Weights of a small transformer language model: vocabulary 2048.
Each number is 500 + 25 x the weight over its row's rms, rounded and kept within 0 to 999. Layers, rows and columns count from 0. Numbers have three digits each. The size before them is the row's rms in percent of the matrix's.

# layer 6 MLP up, 512x128, rms 0.215, rows 403-509, columns 0-63
093:526536431522517484483461470448500529490471514515552517504520502482473479499483529493479495482542501528515536472465539535503501521484493519500507496453516544532498536504523472486478514525471516
095:511484516494465492507488555492518504474493476486532510537499523496485504512517555497547483504535541514492459499478529501499492519506485501518537522485453454497480471514480472484476466467485474
093:483518487536493471499516507491549514532533484510497447525474504552491490525475485490483478457464523494497495494530475488480493483511467500454501441478499522525483517502502506522544483469509564
097:501481517506477459523515505539489478438451512443498519525479499483484529548497493496499524494505491531501474520506548507446493488486511504530521502496460467514470502508534487504479550476464476
103:505484494519464543515494521482455512503493471486480516507517490498501522511478480482468504473448482449455540505485480524441477487522496452506514509465482511523472513510495489481483510516508510
101:497475544513527492498570494473503490513476477453497481509488544480459505471473525453509513507513504500530476463499486486484505465458503504509512470499541468508523475542483460521510503533480490
098:494505530537511543510512475509504484480458440498489489501500444527473466503513511453480486465535469543485490466473512543521452482517494560490512501463524486536485507495495460484494494523517515
097:485539513504465498498484503513497485538483455503524496549515470537499505475473491474535519515490500472484498535508505520519463476479536526478474518494490496556478513505471534538491515507532516
107:528501526508491511522501533523517492475485492543442483536508503490468470451500524480485506475503470546487492504519498492486475536529492533497477543533500456481506524475488532475487491496434489
098:531489493454504533498491484488494502480525543507495506485507473524499469474481454523501500502509510500492518490522488516511519458491538545486484528490461563521478510487503484493541488507487503
098:489518546503489512484559506518495489489497486477516485474546485503536504487462465496447472537490456502505507518526547510490507483477498494491475494531457451463514511543458512471532504477509556
098:550489517528526542513504518484532503472481503490481501513511483528521511511525481550502459482500446440508486486488514525502486486484497484483531478493521498508509517497466485526513556513524528
102:501493487447491447540538478494538507519526492531493480482481504513481512474506460497479509478507501482507491434513501513485532525527501485494500459505512505486483478514503462460505464489502514
094:507490487482508487546486455538432490506512480496518518508509486515431507488499499500473474503452454526515547534532462492490490518508537486496528497452494540509530474516488487527472488498529502
104:493476501501502500504474508474498465504512526505502505496533473461553516480512474519515498498537458540495505519484461560494472520517525479559529486552507528513510503474508489482474499556482532
091:531522498533479479501541494505494511504496506478465451521456503522542534529459514454469466519510477520474487464508497515472529477492515506484530468490485489539485503440498505470499538546497499
100:489543475480525482493460516504505522495455521481513525526459470516510493498541452522469520527537494510494516495561473480514476534500517501497520504504515518528481449483520516464473481487454493
097:514537512470530489520465473467439511479518466512528492478524502520475477484511489494506488515505506489520499428504494489493481513524492487530461530499500507526535515537477531487481507518502497
099:493484465461524496505546473501510542445496467483463528528497464507522502470537486455481523510539514494498531569529514516451486485487489472496504483461492517512470488484545488511521546517479459
095:493490508461501504504501495506498488480516520459502497527491486468551467482522461530530465492517464498446502449487488505501493511492509485500513504540482482540480541537490523521490514506497525
092:557504525476518495489478477520493524505529569500478510508473514493489508495521521501523509491516489511501457493493528484477516493491516498484507523473486424525501521469500510451504485538487483
100:457490518524468460534509523495464519488526479513464458507467513506491542478466536473472474460531477493476503494521457509518487470486533540530510513510479536479444497508511486481521538500493479
097:476475496497527443515493464497480568491515450528489481506519472499474500510510487527552517514526516528518514532517514469513483483475507544464496523482496499517458541489483453473467498542521497
098:532503481483525545455545471463475483506488504483549509565507484489470519532483498474517501492487489524458505496534482516507476448459502501519539524486488508531463486445474505507458541517462520
095:515523489497515516514471488489477495510486537499498502487504493504471543476518490500551524464513436486499501528482487526478531494522496498548473515537516468473487444483504472480520503492539511
104:489476502491514501472505489501530506566483493540470495488481511513462510512518508555492505499501489503544497464531465494514530475514510532512483556486505501489483461481485488493502478471522499
097:481463500518518436494508499532523544475484510488472444499528498542539443537508452493523527523507501495522523496473524512491502492447512493507493449509498516506470452516529484469489559519503506
111:489508496498499494518483518483493493485495496514485474518523464470532560514525515474534482511488504534513556536497509475506478526529475489512518518547480492439464511540480484494484510508492509
099:487489490488536518487555481472492502557482511462481501518486469475468487551530483527486530472505476549514497470487473543517471458492460497524523517506505510489530524513505522515514475527498506
100:521534472465494486525508465479512489524507488489497508523455523541544520511486491510501493484529454504480470482539508509484474503518513480477437484463535447443508461475472489497490508513530532
091:479498492534495500521527475472458461523522472499522530488501503517518514544503456511492469466461461485546529514473541500495500448514517529510485500528490540505496510518507495477544489499490512
092:509462453525480503544503523505478517532475489475484476449478507497457518495519495510513510527493485520551475473476481527488544520525513504506476499476510443491483492515520544513536490521542545
096:544477465463490568513518516470492484508512521539445472507510490497460546494521521481504500518496464519506503472554480488497515502464513504542494464476537447471534547491487440493479501501521514
108:510513509467515499536459471486470464496568500466504510498512503497481480506514494503498464466497479567459463498546493495473511482520478523512452497473483510515510496477511517494512507475523460
100:484460459476463517487496505487539491509524545506506514512491477535508509535503555505487529490512469497492537483500466497499490458504471509536496467483502490508525527469519515489463524505539487
104:531516469502505447514529517494509506524488545507510521485511485477497518512529480505537530498470489507451544540500470485450467496509526503495497511537524485497553473521456493512533496449526507
096:499498449504476459521499552497535501519504483459511480495448486513527500524504529463481481550479502517516537435542495465477522493513494467488454471500493512507481502483526479500476522521510486
104:506512473510481517508475523498477479519530479497491533490497485492499467500534513507458472522510519493497499559478505515533483463525524493480521549425501465529465494480526505488497478490527457
090:478496544477494465469526469502468478518507510481503533518512495540490474508487528486498516530487502530566461540494475512498493472493502456519496464519473505539515542456508462500533511529505495
087:499497537453459501532518483430527483544452524489563524489475473519533436501449495502490489543481501521541534495517518525510511505506462490530483516508481553525486483518520495479534485527532527
099:475479478528493507516507548527516475469514508515477480497529485471513511497538488493486535476486533482521509463461501507436474521509531453496515528496530466458522500468551480492504497483486477
096:521527504518447476520481494500480482528522502492498530492509511494533548502484526472493474508500475503506471427511493517488490519485483462536516503544494466474537486471488477495505516526506493
107:487476493489509499514529525493529484514471531528466518518507511521512550497490474533537444537517499489485480474547505470487490465491475502444545518434527492536498536501547523505510501498470460
112:504528540497509485503530479512483522511519536473475510510483488484501475540508511503523563537496467516514499463479490518482467490538507512466514539522517458499492510522562509480499482470488543
101:505548496501414479483491533535505515466532484505508502513502496518506531474495510508465490476499524483543525560446472487455514467518476463473552484459515501507476518488523493492504495489504529
095:474482483522536517493502493509491500452499501519538495501504495520483481449483508533540518495451493509504515543506480479509480500445484441460468482473483522520495479554473569502494516514496495
107:521511516505498502484516533479502535478489513501464537486515470499552491483469523502536473462511490467475559490511501486509456494503520513543516519514487528485454494437485513495488494499561521
104:515442475491492513487541488514521497499528531485500494533467458473486488528480480515475486482519513486529527494475511495509467505450437495474494503506482473523488499513504492480544517514548553
108:552463502480481522494477478482504471495505495466471511552505513467510495483462491549474544497500429559490522465534493461513502504489463499475490475478518530504539477471505483492453477486477494
097:507482509455490470465541525472490541502520510478534497500501497528511534520474497514525480526484500540514470501527466483538527514461478487468464492457494471509469487544504524517546458462488471
089:482492474480496478509466496488450508533497498519457476488508510499522521539500516490514489496515493488471506527538502475544502466483522476501525483545465480529499515456511490520509477504496491
095:523494508464518501504470486514483517507459464496486497522517490556534476514519516502492522524511510524516524541478485462516438497494473513465533487444525523507538467442473505520446466473536514
105:469505452503475511485519491494497516467510466517490454480475484500520499473493505520497516517519481536514504535475477464526490478435495479524468509491543483471494487486512476513480487525496484
091:472455478479448515464500538526478500480511462527503521511521465547549515467500507570497525459491534496496510478499505521496498484518491505506460525493472470530466500501531490516524498500537511
092:516529480484481529503506474509565513468469438484508528493512516484525459572509500530470467461501510548491501490489508501493504471531511468515521501471490476515490500512513465492499469540475487
106:493431496503509462514486505484487513471497490466469498518508477518475508500534467473498512540516519481490521509526505491490459513524491529480509495451492467467439504505508505506482493519499502
091:443515535456483493554492460507429498512503502492482492507545509503501484563511490524497483486461480473486491441490490512516521486536494540467551502499512527492517512453512464477470497447467503
094:514506452445529518487471506450554506531514522471541476493452442518492505488482479459495500529487471523526506450523511434526487509496546504477510497527491491502473511459463503520507494507475502
099:507520453528521483497474496494495528493520480526493524445533504521502504532480552484469448471463502552518501484480512470515501518528506534503533489485494464498496490520471454542491490492447455
095:486484498482557485501468484520522465518483530500504520478535510498539465555454483519483504535488530554476501488517494523525526508466515474493509464505498474550458497510472467520435453499500489
103:508498516515501450478525451489511466487505484485502474556471497520536547474470490457440522490496474561457514506509480494461513475495505472501526491481539534510481498515493507454502541529488506
092:475496477485525481497558497521495454465519483480469563515488473504511524526491523522517552505574538480482482462495460500488504472484524485526545502525526501529491522489440527510474484473540516
101:473498469482498487514485512512507526466481505474518534438492508484529512480496524485470519488487479518573506512499500477481468491530491488490499458526486518505498432457517520522506485519523493
097:464523533537551536510487493516491466505484516507501485527507479482494492498506531501577509488509558467511544493524508539464490461520505447480502507443505456493508470508498490493510526514503444
101:566516504498518478515478468530446519475507484536462515448490509505484491488482525454498525498487518491519530488477485537511493531493499447525487536465484442526517483486492537457515494513501550
102:474490505556530493501522482470508525506518529491466482451491488523488446509508492533516471461522514493483489502468496507384505515550474486506489508499543469540494518518499501540506494489494484
108:492475500480465503526467499451483445490505497554484512491542478535535519548497470473526478458453451529511520502574477492524469518508514498509490499494514500496480488472507471515437508511498487
101:531507470525466542459549528458513475533531518528495526511492497532518514541463493489513525524470486503505532532457496552474498503490514496465501507503494433487483422505495510481474490528493492
087:496471493502505524499536485477469503473502485508512553513504506490443464562491486526476486505525534492492507482533490482479519512500498500503502526471487501507510505504511544516537504520436506
105:479501516516515463514495507485517515498454446499473491490477484488503467513485540475557458499471464471462438488495499500492490477446528470537500560502512488495508529497506505468504501492524526
097:519527520482468520482473512505505501524476535509501472502477488468513508499477517481497509479503546513457491479504509575515552456509485455495511506500503490469524528472497469461511493481489505
099:510487494491481497511476520482462506515489482535479481546454530528502510434512512489528469443476527504503494497503512497466535487487487480485523472479493539478480452528502454531507483457480486
108:469518515504483500492500455468494524532542502513519480534526494491506514487516520537481520448481517497478504446537517475521484516500491512441487445488444534516512497459509538507510498491504482
100:503511475513511489513490560552530515525514486522514466533505448515514531511535509513483533472495482539493535509550454509536509490496521498517478491495481469546494498473508494508515456497484485
099:449467488512507480521462457470471505531450532507500528477473490481486473534525459470502502529495502527496516542465476548533463551484516518496490505524511484509498510511484478499490478488501488
095:484513457480470527505475513503530477508530523485523483481510525521540511492513477559518528477524472508506467542505488527507505475484495478534485470478506479481523504443479434525449489480520491
095:521544478445460478493452486494483466474471482516536486463484466509494526510466482546530483505492526481524507501504513482487483462509509525476453452520560469521499480475487507528472506525524509
098:507538482523494457546474490423475516533479488524458503489515466460520502497530424539522516522515484542476513537477511540522493496488520475501486498467490511488467516448518514495495491542522483
107:525520494519522497524503487499508502504524526475495493525457516522527493543473512514498466524501533515498495505567521500513518503500529519459517487496553519491514477519512519433482490536500537
091:519525473500517488515514421519490489494466533507472498485502512533485472517513491462510529523474522540489495478518474509504518531454444479478508490473537496462478523498470517467480515485531571
092:535460489440490504486501548517501534514537482527509516485504476488527494460491439492454508510495522494481537543525489501507493472513500509471538492503479504498477514506481493528553496508490468
096:514521492515452491501525506495536528518531532513485449545470538495499467478488496494466471530501472496494565496452494524517448523539456516478493474475526506501466435533470497537495464471508520
090:502473515541524498497511488464494495503519464460480497440547487507524475533509513490477503505491461472461523498518525502491510484520500489511524529509468497513488516489547432493493434474442481
095:494468505485502489535511471517471461505487527473509477516501484489521478465488502524524496444506520493440492488516460527549538481490519494513534497526457496460518510484497534538495477468504507
098:487499493471495445494496471484507464527489517513515477459501508514480474540527537462488550495467468509526504509490450516518488474480520503488479464512490462510473480470525493480494519501518488
102:502516493479512463483521462458544483490492502528499531471512491499511498546522487531509486510503496506494491470532507477492466468508510521496547513519472498481474502517518456516544510504448524
087:490491453508524525506505503525442500497490514472464517516565431473541520436511508522500489482499490524514541502480492489467508521497492492508536451463531492453457488506459480470511473522514510
099:560516560447479507476563475478531502508520504499481518461518480530519482467532460502495508506509478496529503486503487487514555516520492471514460475511479534462511446522443500478532509487535476
096:517482497457526466456491477490513487494500511479480517508473469518523524490490515432506526500498552512493460480546501499481475489458457498520513522481511473478520513493526496495456495539531526
096:482477534517496499511475513466492495493482501507555497483472538521510497480496478485494575506508487493505475537510496469479433504443528534431498531529523499532474491499501504518520528535519465
106:504458498510501508503501504476479489473492524501499480512500495515528479528516493467498468523522489525513462496527521487534480560534515480477490501497465528510501526506555483508500477526488478
105:466489527483490483539546472516500520497474516527563500497518492511495539506499490454524498501535516511506513474449501475516501537456536492477511493465517488491514503470542526497494550498474512
101:531501504525564495497474510474491462445477512500500523529503505494485542525506551464502509532520491485477464547552486531480456498487523519496479473493466464503533499508506481432520493508487459
102:469485493525561526521509482449490484532467474493490526500430519528484490514491467505478468532485515450499538490502502504521483477484493500503465504432508526519466493496522503512504472498430493
091:506497499490487498536491490448532550474525513502458464506483486514476475492460473513487524495498494518481494508508480484511481457480503511474547512492484494473524471523513501470487493477522441
096:499481484507491479476506443494545477472456476500507521467519493507485497531507514507480540490503532489537512479519517495474499496493465495472517483513491479484518488514482486460519537512474526
110:479534521501479487555522509476506512560509494525474504486509462473471514482508515516518507536516483517490529467524519497532481505464496494486467527514493537489474541473492475499526461536512538
095:504521491508495508511503453508483511463440535537514520466489497495502518471491487519493493516501512517526508543507464562510523505490457446524522539504508503526497474479528505504510508526423460
100:541478504551495493497516535498523500492475468536530455513522457502500479541477473507504541449517493531493500495464519525494498478520509540491505566463514498521498483499534493504512530502521496
107:503478517548498483508491491537479514519482514496511475527477505512494476483492527547489509518482523485511508501504479510565505442472511459510482469491502462500517505489500448512487465458497476
105:472477489463486484491473515464530465483509517489541472495507549491567499505487455522535477490522502472510528484488460507496529520472499488507519521525495562485483506521497471532494530503491532
100:502529489515499529552517487469519485540485549447508524499487515476507484472467530452520440495492460499511474510565483492501504462469511505528550509495531511455527483464496518485479498485501531
107:491553516500510477501479509462551497515492523498508487528518544520498477514482522533503510479528483479453512468507482477496494528495488497457518486527520523508464445473509519516514535474511520
105:488476477496474508513500529485514476504509500451532478507481497509509464534459528486493477529474522510559480542523545475483493526495508468511544527464511500480481479506479469488464488535480473
095:520484484479459497498459566455554481528501525484498546523501475503508527477546496528516540484517473504496506509479509483410522506499488497534468516490511517526467488500483462503510519528516495
105:497496495482446506504486532523508477523503477495498558532508520506459519523482510453490500458471476519511483549515457517487488541509538486507479475485462485520480515500485517483550519545531473
101:517487504513537522538509504473521502522464526462478541517488544503505474477447470499480512509522460506484515469490488508499522528497497522499505496539451455464512512511545500534487493522455514
# layer 6 MLP down (transposed), 512x128, rms 0.219, rows 403-509, columns 0-63
085:490483574480486525514528517522464491527538487463454483505502455535486513494501493521490499490500508471480512534515493460444464464522504537514476526495530504489466493529478524504474495486505529
090:540502452503478513485508502491488466465464473510532535519454503488523484495488522502460521489474477531475500514491569507529513460500509522527538477484531464492519487478497505524514512501509518
091:531517502516523464481504510512494504506495538528518521453559471479515482473485493531535458522532448539497530458490500483527502519491529525501466541521464524496485481515493472538474495534508477
095:475503562488501461470488487495488541532452526466509487503487515527467509470506538473530522501493511456510520494504492495522515512458535507490509455484501498513456447453479497513497491531498502
084:548503510485524447483518505480508499491450499513517493501460523468516495478481509532487529463528496521554478537502511501540444518524509499477459502471521466480533513477511474518516510533527498
100:516486489529485503497499505514504487491500534489500494479486503515531464531504469483498521495521493538529513533498481519526490498568501493526468497510483494490487469497455502486494536477507481
102:537513498484500496534515482493516497499516529501510535510509462502545481534471485517520489524492496518484475484532466531505446481483490450484502471526455480473485473516528472477490505490474501
112:479499494499540475504480527502503490488491500502484512513494528473439544497525522494460540527515512500479447498527483535484485513551554527513516505490521517511544498480506485504536496499477530
110:480481464546549526532522497506483527482517496540461525532517485508462489465483511501448500500485490512454490526504498503525521495476507490519531507541527534479497524484511506477461507459513506
094:489527492524515496467546483521497525463517466478506429504466519516483520509502522501504514471555496481500457510479478488530530545502533472478500483479513465513509486483497520588471522471457485
085:589472480502506493464463505501515547463496513504536511474503514458489497471532542531568523509494504505518503505509505514494511469529479507528522482485551519524504536485524500499475516527512513
092:501540529484533499507541479471493491505520559540455543472474550479497473454468517497480469493508528445490504488559494525491530525542490507522481506518484515503522506499541459523483508501511520
101:501493509567546458485490510510536525494491509483462458502494509550487486510496470486525505499498491546494514486578505521554468527461443501535485516462526462451466530478537495527505505500476512
095:497493529533553493476512525526458526512500495466489548493505521523535554522478484474483519485493474538509504496472481559516525505510496510538512465503465502516479502481461565481552523510472492
104:494465510538534535468508510508519509517483512542517503489507461520516527474485483516512496533488481480464509487508536520512504541509444511564485488464455497504490484526512490521531455473504521
100:502503536508493537491482498503477510506484477470525526514475468454570524508502506498525517558532490514474476540522449458506477499502454491486482498503483500519515495511510506471542481486496466
092:554491503550513522482534485502445487469555483537476476480462525446512532511522492513528518506521464493463525490513505519489503507549525513514516475493519503493521537501486488512494465528526488
112:511520494498513485488458481488448534486536450489529517558524526468452519500517522538515489494533518484485491564459512512525521503475491496482499449467489491494491513513508466489493509538494537
093:506489495552499477477521522515531454542510545519476525458540521470524537513449521524458490481487466527492502457472502478548533513483533469492486491505500479454496506501513484475511482527458477
098:507538561523521496520513518473520485513469508515498496513465527458462502487515484510465501485510493508498501494506536525483507497531474476522523483488456508474533512508458505476516468489485514
094:497505498551499500493487508488473494527502498493554505467535471482534531526490501514483491497513474518492456459567507531475488482519489486483501518521498463462474499511530441464490511535541496
091:505493470490553546455491486518488524474490495441504533496538541474487482492535455544488452496516525435514533502469476517509468500478526513458471539479524513478516518504497492492482465478537530
104:428450526512494538497482494497536490449502547520524496522493456523513514480486499531492496484477484483539509477508482512518518509480492471518496467499545534567533465473507508459495482497483500
092:516514543511486449469524536548487484497491489504529490502472479470503486509491518478494514525529493461492470476475479504498517549514493500481505510470484506530499498492512528515568519546465492
100:502499456495514487488523510525491518525511430501492484476498532492495503526475523480535474527520525464517465516538494540540469511485500504537474471489481482477500467473461487540475481458510469
100:507506535494495534487501491529496493511518502485502498432533503449529542530518497520490472450512480461486452488466521486529522508503480474505494486435518535515525509502477508550489516525518498
082:528497510477483559513460492496503486469509537505467534494498422496503463448488501535473471455492498549457479500484501528568505473515510478531506511489513473469492505465502507520482475504491506
108:529472477489481511517489508511495524486513478471522478447548482511501485541470504509469527450506503554475499541518511501503528491525492515533528488486511465445498485497481507488480470476520481
091:500552477494480482523480482481509491479493461497480509507517495476524502475486501531519509517494484491464480497494529501521475542482502531538487444449520489474482509491515494511484534518502522
091:495489465546545519470485489522533477511514487502479558514545529487498477545498504478501501503511514477526468478475523475517480488472466476518519488514533488517478501519510550508483526523518513
104:542521500508486497529544497509508497539490542527580529473524532517501478517515527539462571476513533535520508524503528504525519506507543490498495535495533512506494529531472515474524456475494465
098:508519494485486467487511473486463502516491499486487487483496532500515500439484453477473510538478462503498515505578521494451529541513532499475470493487485516491537497449510530493500504444508509
095:500466491466452528507486479488515493433503506443478524481500554491514515503467495482516475496505520475569544519541480513519492438465472506514534531495484520502507517441539495506518541523538465
105:509534469521497485542505435507465526525532485513516518502514500536485494512506489455473556486474511496502463527485475462525496496510496510500514535520528499448457511484531525434478477493514503
099:497498508511517484487539549499450477521550524483551502526492524521529467508482509456513558474473484509443498481507523505503512480495476477518523444519489461538516461489517510509510528502458519
090:521520526493501538501470454489498489490519456533484522532532507448506486482465429564469500540533500484489487484493513529528542524486539523500529523498486488463520518481514507520493552519465514
104:466479515513497506480488511496515512524510522447479508471535507480513532533523498468495520482515491542470516530523492529547488501495495495468497489485520477483555496528523502498506530496549496
112:514507468479543477541513502496463474476509496504483538548492487496487484475501470532500489494493502508512506504506521493480531474546529526469479522455537434486521547509493513490497511511455504
097:502482458530480506458506503497534489460495493504480472502514515475534495509526544508535524474491506497502465518546558497483490530564481494515488503519485527468523548490483508526510519472497486
101:531496447490468520496493517560577531458487520496482490499480507527484473526473500478533520520495557517493461520484465556504469555489499470506523535504508511481516490469485478497502497496473493
097:526494478450510509510500495526478487476494506492516559547485510517466495537449508477508467482524493480509514466487487485485518466499457496498533518497518455490453499479491531480510546484556483
087:514478523476476474475529520512492504477474490510512539556522488484500519508551491457478494479508495461502508481483480444518501499526499479535546473507487467531497552501512525511474474544521505
104:523508482533517479501508554506475488503498528483536472486485528529507505458469516505563521534553503542450500481460516530478531505485484512494536529495499507511504508461495521537543511508510537
095:526506506530517519437495522499479499532532480452474505535516501496505510522515510495538545511488518483531513552510505476513495477487507470484414473524477470490508490474494486533475508510505451
097:494488474483551473524483463528506519524477507442513519525537521485456519504503501505461481508466446506456527506545504496467500501473524441498520494506532505504528474506470510499544531535527470
106:514485484516511499581508507541492469496473447496522550530497512536479490519511470507485497461507520536528493482466450534519497471512509512465550505494450484522527517473509533492511519528484532
122:483505452500504479511447486510536497520476509507483545522511507508519504518477513512541492500526467517482484502519482496554469499470538475508463466468489552496446530499477484468470513478534488
092:480513509522487513486494507512468513538489493514502478446496517519529505488477502529523515481503475517477485481449483482517553500512537491563551488455507506493535525550495514499496528533462443
096:528470469498455533465477486504468501499467520521516493455488521481504470497530509492504510478503480450477493504491531508481505525499502507532509489541513482487510528494497483519447462511506523
107:521503483481489531465501492500494530518489506494532456487500497472508482469498539472505497519500519512506453502471484522479506481516509464439505492523506525516524487490457506518556514491520517
114:523519478470481537527458494465466515503525482487466508505482499513478488473472495484509452514517503533494504509503522507526512518484554539501460488452496468511506537531414472515510530484525466
107:498473491501496472479500512495489494506467447492520494445516486509515472545524494546468516505520508479477469483519491493497448546499522477493520504485543492503534539503488455525483509537451547
095:516493529475503541492505533479483519514510491541516520499481522486461470476503506508476473521496516519501486495523492524512480500526504538551535491473478478485497495535500537485498486492477504
091:523463538533524454492467466524496504459528529445509473527506495481508530524499537525495508473500511539494478499478507497498485513446521484484473507495486467465476480523492533470507500487499520
101:512450506470528492519500527470497517457462502490529575501484540469500521474535507525500518532471513502510476483495481480525490496468497496479549467512569485498519504500545511504517499557477505
100:480499490512492470455561508476504536496477537498435516469484519521528540483490485508507502481476471453496500495505492469521512512487532514547498526512443504504521543511529466493502474447469490
088:533469488502480478509498504521483487439514522519527490475554470497547524474468515506510495492487544458527474509508478462508467479483487496507473520530492493459472444524492492522501509557474494
103:485481508512494490518512542467480528504501449497508512523467537533462488485479498497482476499503525565493514471524551482471484545508504495528506500515473519536530544510558507464500477499528520
088:470482489509506519509473478476478534505455486501487495495494495464522491450504438474495505492481473463517454528532485473527469507516483503474450489516543537478521471497525508476520478551519510
106:529534537500482512513478467495507473485488486501495504460472487530515498512488491473551482474465497501494509472510511510505487454538482517496448439484504523491513508480499549488504514499512499
109:480529565512483505511489515514516487514486472532437484481486505493484506496484492497513539497471487486468467522474529468507561465474514500511545519522501467490560492459501439462467494509482484
096:501527504517472502484493521542561511501511486507480497493520484528486443477501486521505454470507485542503504519511519492512474514531495528458468509488468487500476453524529455488500472502482530
095:539473545532497516516503500514493514495484510502513453536525490504561477522489493516509502502515490488461515479511484496527506469494523476457470545488504509459522545499431479472534500478474487
102:531489491513494514445548511508512480522525478467518529513523528530509521522516510500491506490512491516540513508473500480517502466555543515481536491534506567484475473497518508491455508486493534
103:513494487530513509527468503486540498481533535521495518508528503465504519505523497537493441519531473481439481516546506459487536495491501487487534459491500507471459517505513491546520474491512502
093:488515495502437479432504536508468500480528519543518502498498475459482518535510469489482523503463537463485464518492520533509491482481536477477495504464498510504530504530485497497494505545513467
121:499526493472535519499475557503503509535483512517521528512472506521520545514493505495474477465523501545514465516524501495499512480469465498535483474504495487495513527469456492532523469480514470
090:482479508494529502469455480500524513455484496499500535478481499471471490513471547482497532526463479480502467510567488487500545528541484517519506488509482465534506526470530488502534474484550501
102:478493536501502526514536517480470514467528502488458514439516517534550483482507526466487503460505481505494493482464474490504518475482481486460519516507498495470526496529451514454533510492518476
102:484507467535488477477537522507517468474497491484447509546509505505522477489521464544491544514509503496482494520481533569489499528476493537494498503483492472504529500502505534489474483506484497
092:440511526498550545526515483493441513505518490464495488470505484542486528489536514508481535504528472479503558484493506462498516510526506545562521510479483500534508508535475517494475527505518544
100:530469501470541514548481492500514475550543533517487472468518494480488502502501435546514524467490498519524524513478471542500496511472510493470529515552479496525500476494459509506484514513576527
090:552513501513437474451484537513499468516493548531525478500497496489517537506497484482487520501496512482536479525490538477483482502479536497485492545512537472525489491512480498526476490482507491
107:496461513494505514495529485558490479496486488461480559505471518496512481521502501494533517545466548487432452490514457507476551486482484536470481501470477510532507474492495519534528506484474534
110:474448484516490521526510485495503536471488510478542528476490550476523538518487498488488500499502514521511529474489507486508506516486530481500467496497512502500491516507513517466514492477523436
093:489488494472501482481529517502506528483519478545497501503503490509508526497542486520484485488482487499475527498503507471557509505501513484480493480498522469512512459497534548524487483541493507
091:478478544549517487512501525541496510499520492484499520549488498486534452505451490512494468508502492512523470519450463533504522486492537467484475551477489477477470523490459479463515486487470506
096:495536531491538540529531500535479490494474494497446505456512495463502477483497552502519478465478516473461538524500483469487535484476508533462514460513522524510512473505498467475510495474470456
093:486499496497496492452529490497496500514512452496502519491499470493448493491513459460501517457497511493526461512472480491457491485476469464513494473534472538509510494485517497526513486470482506
104:496487516450460522535518496520502466483477488510486543519501451526484449521472535464482481468473508511495473508482471523480508454474480487508507512512479528499467518528517489507520472510508522
105:468509484545485509515499515500475542527489461521558500497486495474464532509527522475466485535484484461542532545480481513540495509493510462534492524484503468519527519497473537499496466477485482
109:504497530515515500467534438485454506521510501508495509451496509494483536488486495533538477552509506497442496473514503478557532540482503537465499449484493488504506521477500512507478473539500468
094:463515503516551539512508529491506506470475522526530479486505502486508493506482508517473485523513485502499461470468494500522495534479528485511488502524542537506487512564459519490489486468490498
097:507497508497469539502520486460502526467508486480460490503494523488476492504525468528487500474467503537486515519495511515488483550508520517492512492464424489495516474488467508508529538481487509
099:514497507492489510535534518477476519586482471565515488543514517508551495484562526513521519535512482509500510508473483485485471470505499507486499459481507535525508524494498500490523465497520480
103:500512505513528545508526517485503485517521471504544471474487502519557546507486504468497522483509504504456504451491481482539469466461523513481472496462495488539514495505499523509516466475474501
102:488507465503511522488457517452533470483452537481514479514507522513496533460483521505474483502505478482488508507491463506463502523512459508500504513480500493525467500517475495471557549475528486
099:484494459487507483500485495498506494493521490515505536538540503524533490516559455527539513551494501501525476535512565471497502505488507530522491483536480472522529519504528479517518523519490503
105:529547474485460511496507496508501490509501541505506443492485473494498467534508481517521482447458479525576454485479517468489456526509516481489513506546535518482462488508490449520479508514511502
092:490553507459480525458522518550528519493484496486518480538496510485498489495491487521504505459482513490489504479503502507514534507550462545487492528453535499492548462468513500460524516480514486
092:479462519519516514477486483476521485487501488528497483524476502497504491505517428534502474462473488484473467444480491525479479510498501478483463509493463540428478494538494504495510541482491527
100:492455523486517532536504488508532462491459502547517504484476517490500488497484507499466473499500472549499504472534509483563509484502489525456441498471447435493502492574505454506466483554493504
094:479477508521504455480545502496520528481505515504508487478500516519460467511523465502519449534503521520542489477503540498528489487453515500526469520560519548508490482467508530513486483492495454
110:491516472485487516569494448513480545504488482522519520498535510508498478526481514545485535545498451537506516491518483504484540543489494484508464500493509484470494511485482486520455488500486498
097:506509483466508499494497433499506509453507525460517497463486515480474511474541444494510533530463496491501532502519489472493493529466462510484478523485553455490506451483492519498505532526502520
093:504496487444505504528506519456479496527486510521444519450493487541480495466492515515466465473489530507498475493469532517515497501485530511526501502499519507493510479488515508562537505505529467
098:472481487501517526520522510449548530498473512523508532522515481515486475494459499547479450533532496511542530517492498478477528521512525510521483465518440499472541482492486520532514474489487498
095:526470531446507441490472464495468527456533505521541452504520551505467489505513496487491521494494543515458464486509470490460560528505469494500498452509492538492487538500481481507525499491464503
101:537481510464532521473465480492488516482506508459499508510535512515498527465510475440483536488529488478460463518443555463505494523457516525528491508486526505521523521481494516504483535487499459
101:423463490483503489512481498508490513501478480498502495501498448498464505494495527466457496504509536510464526509526522485539507476462495523524541504483554517506485481511530477482460474456509531
093:525483535556488478471534463508473531488516485482476493488500482510487489505528510483468466531489490520509484525496523480485493474526487511465508535480477514486540518489558450488505499458450475
107:461489508515476464482489515493538452531484501518475455513527538486510473497533494520521507487478508469483502501528431448473510498502474518504490503511496481497463477457521483500498517499462454
109:520539512496529472530531533450487467488511466485508480445494525466487537506513511474531546505508498474536457496558505481487464501530448477493512452504504500527529535478492470500526485494526540
106:486499541478532487541511449516443491553509505519544486488511511515525460507499479470497467520505502506456466507495470462507523485486503503527503475491488509525486497519495511485468508545526492
103:537467463479533494503502523523482513502497480478524472485539519539518457512548492521486510510462512480528510498510490500491461499440478501491513494530503484512529471553533475479526521505477489
109:485510540510532536541454477507527485509496505530518491527484501475511487473480490534506473497466546487456497508492499475519488487520531493515520461488489517503493497510500539466489521493565526
100:479516504515456446523485508488522513508507492468497491509495515527542537482486519494503522531496489522545461546477489515487470493529540518462448502507445552492483488503478518467507549450503495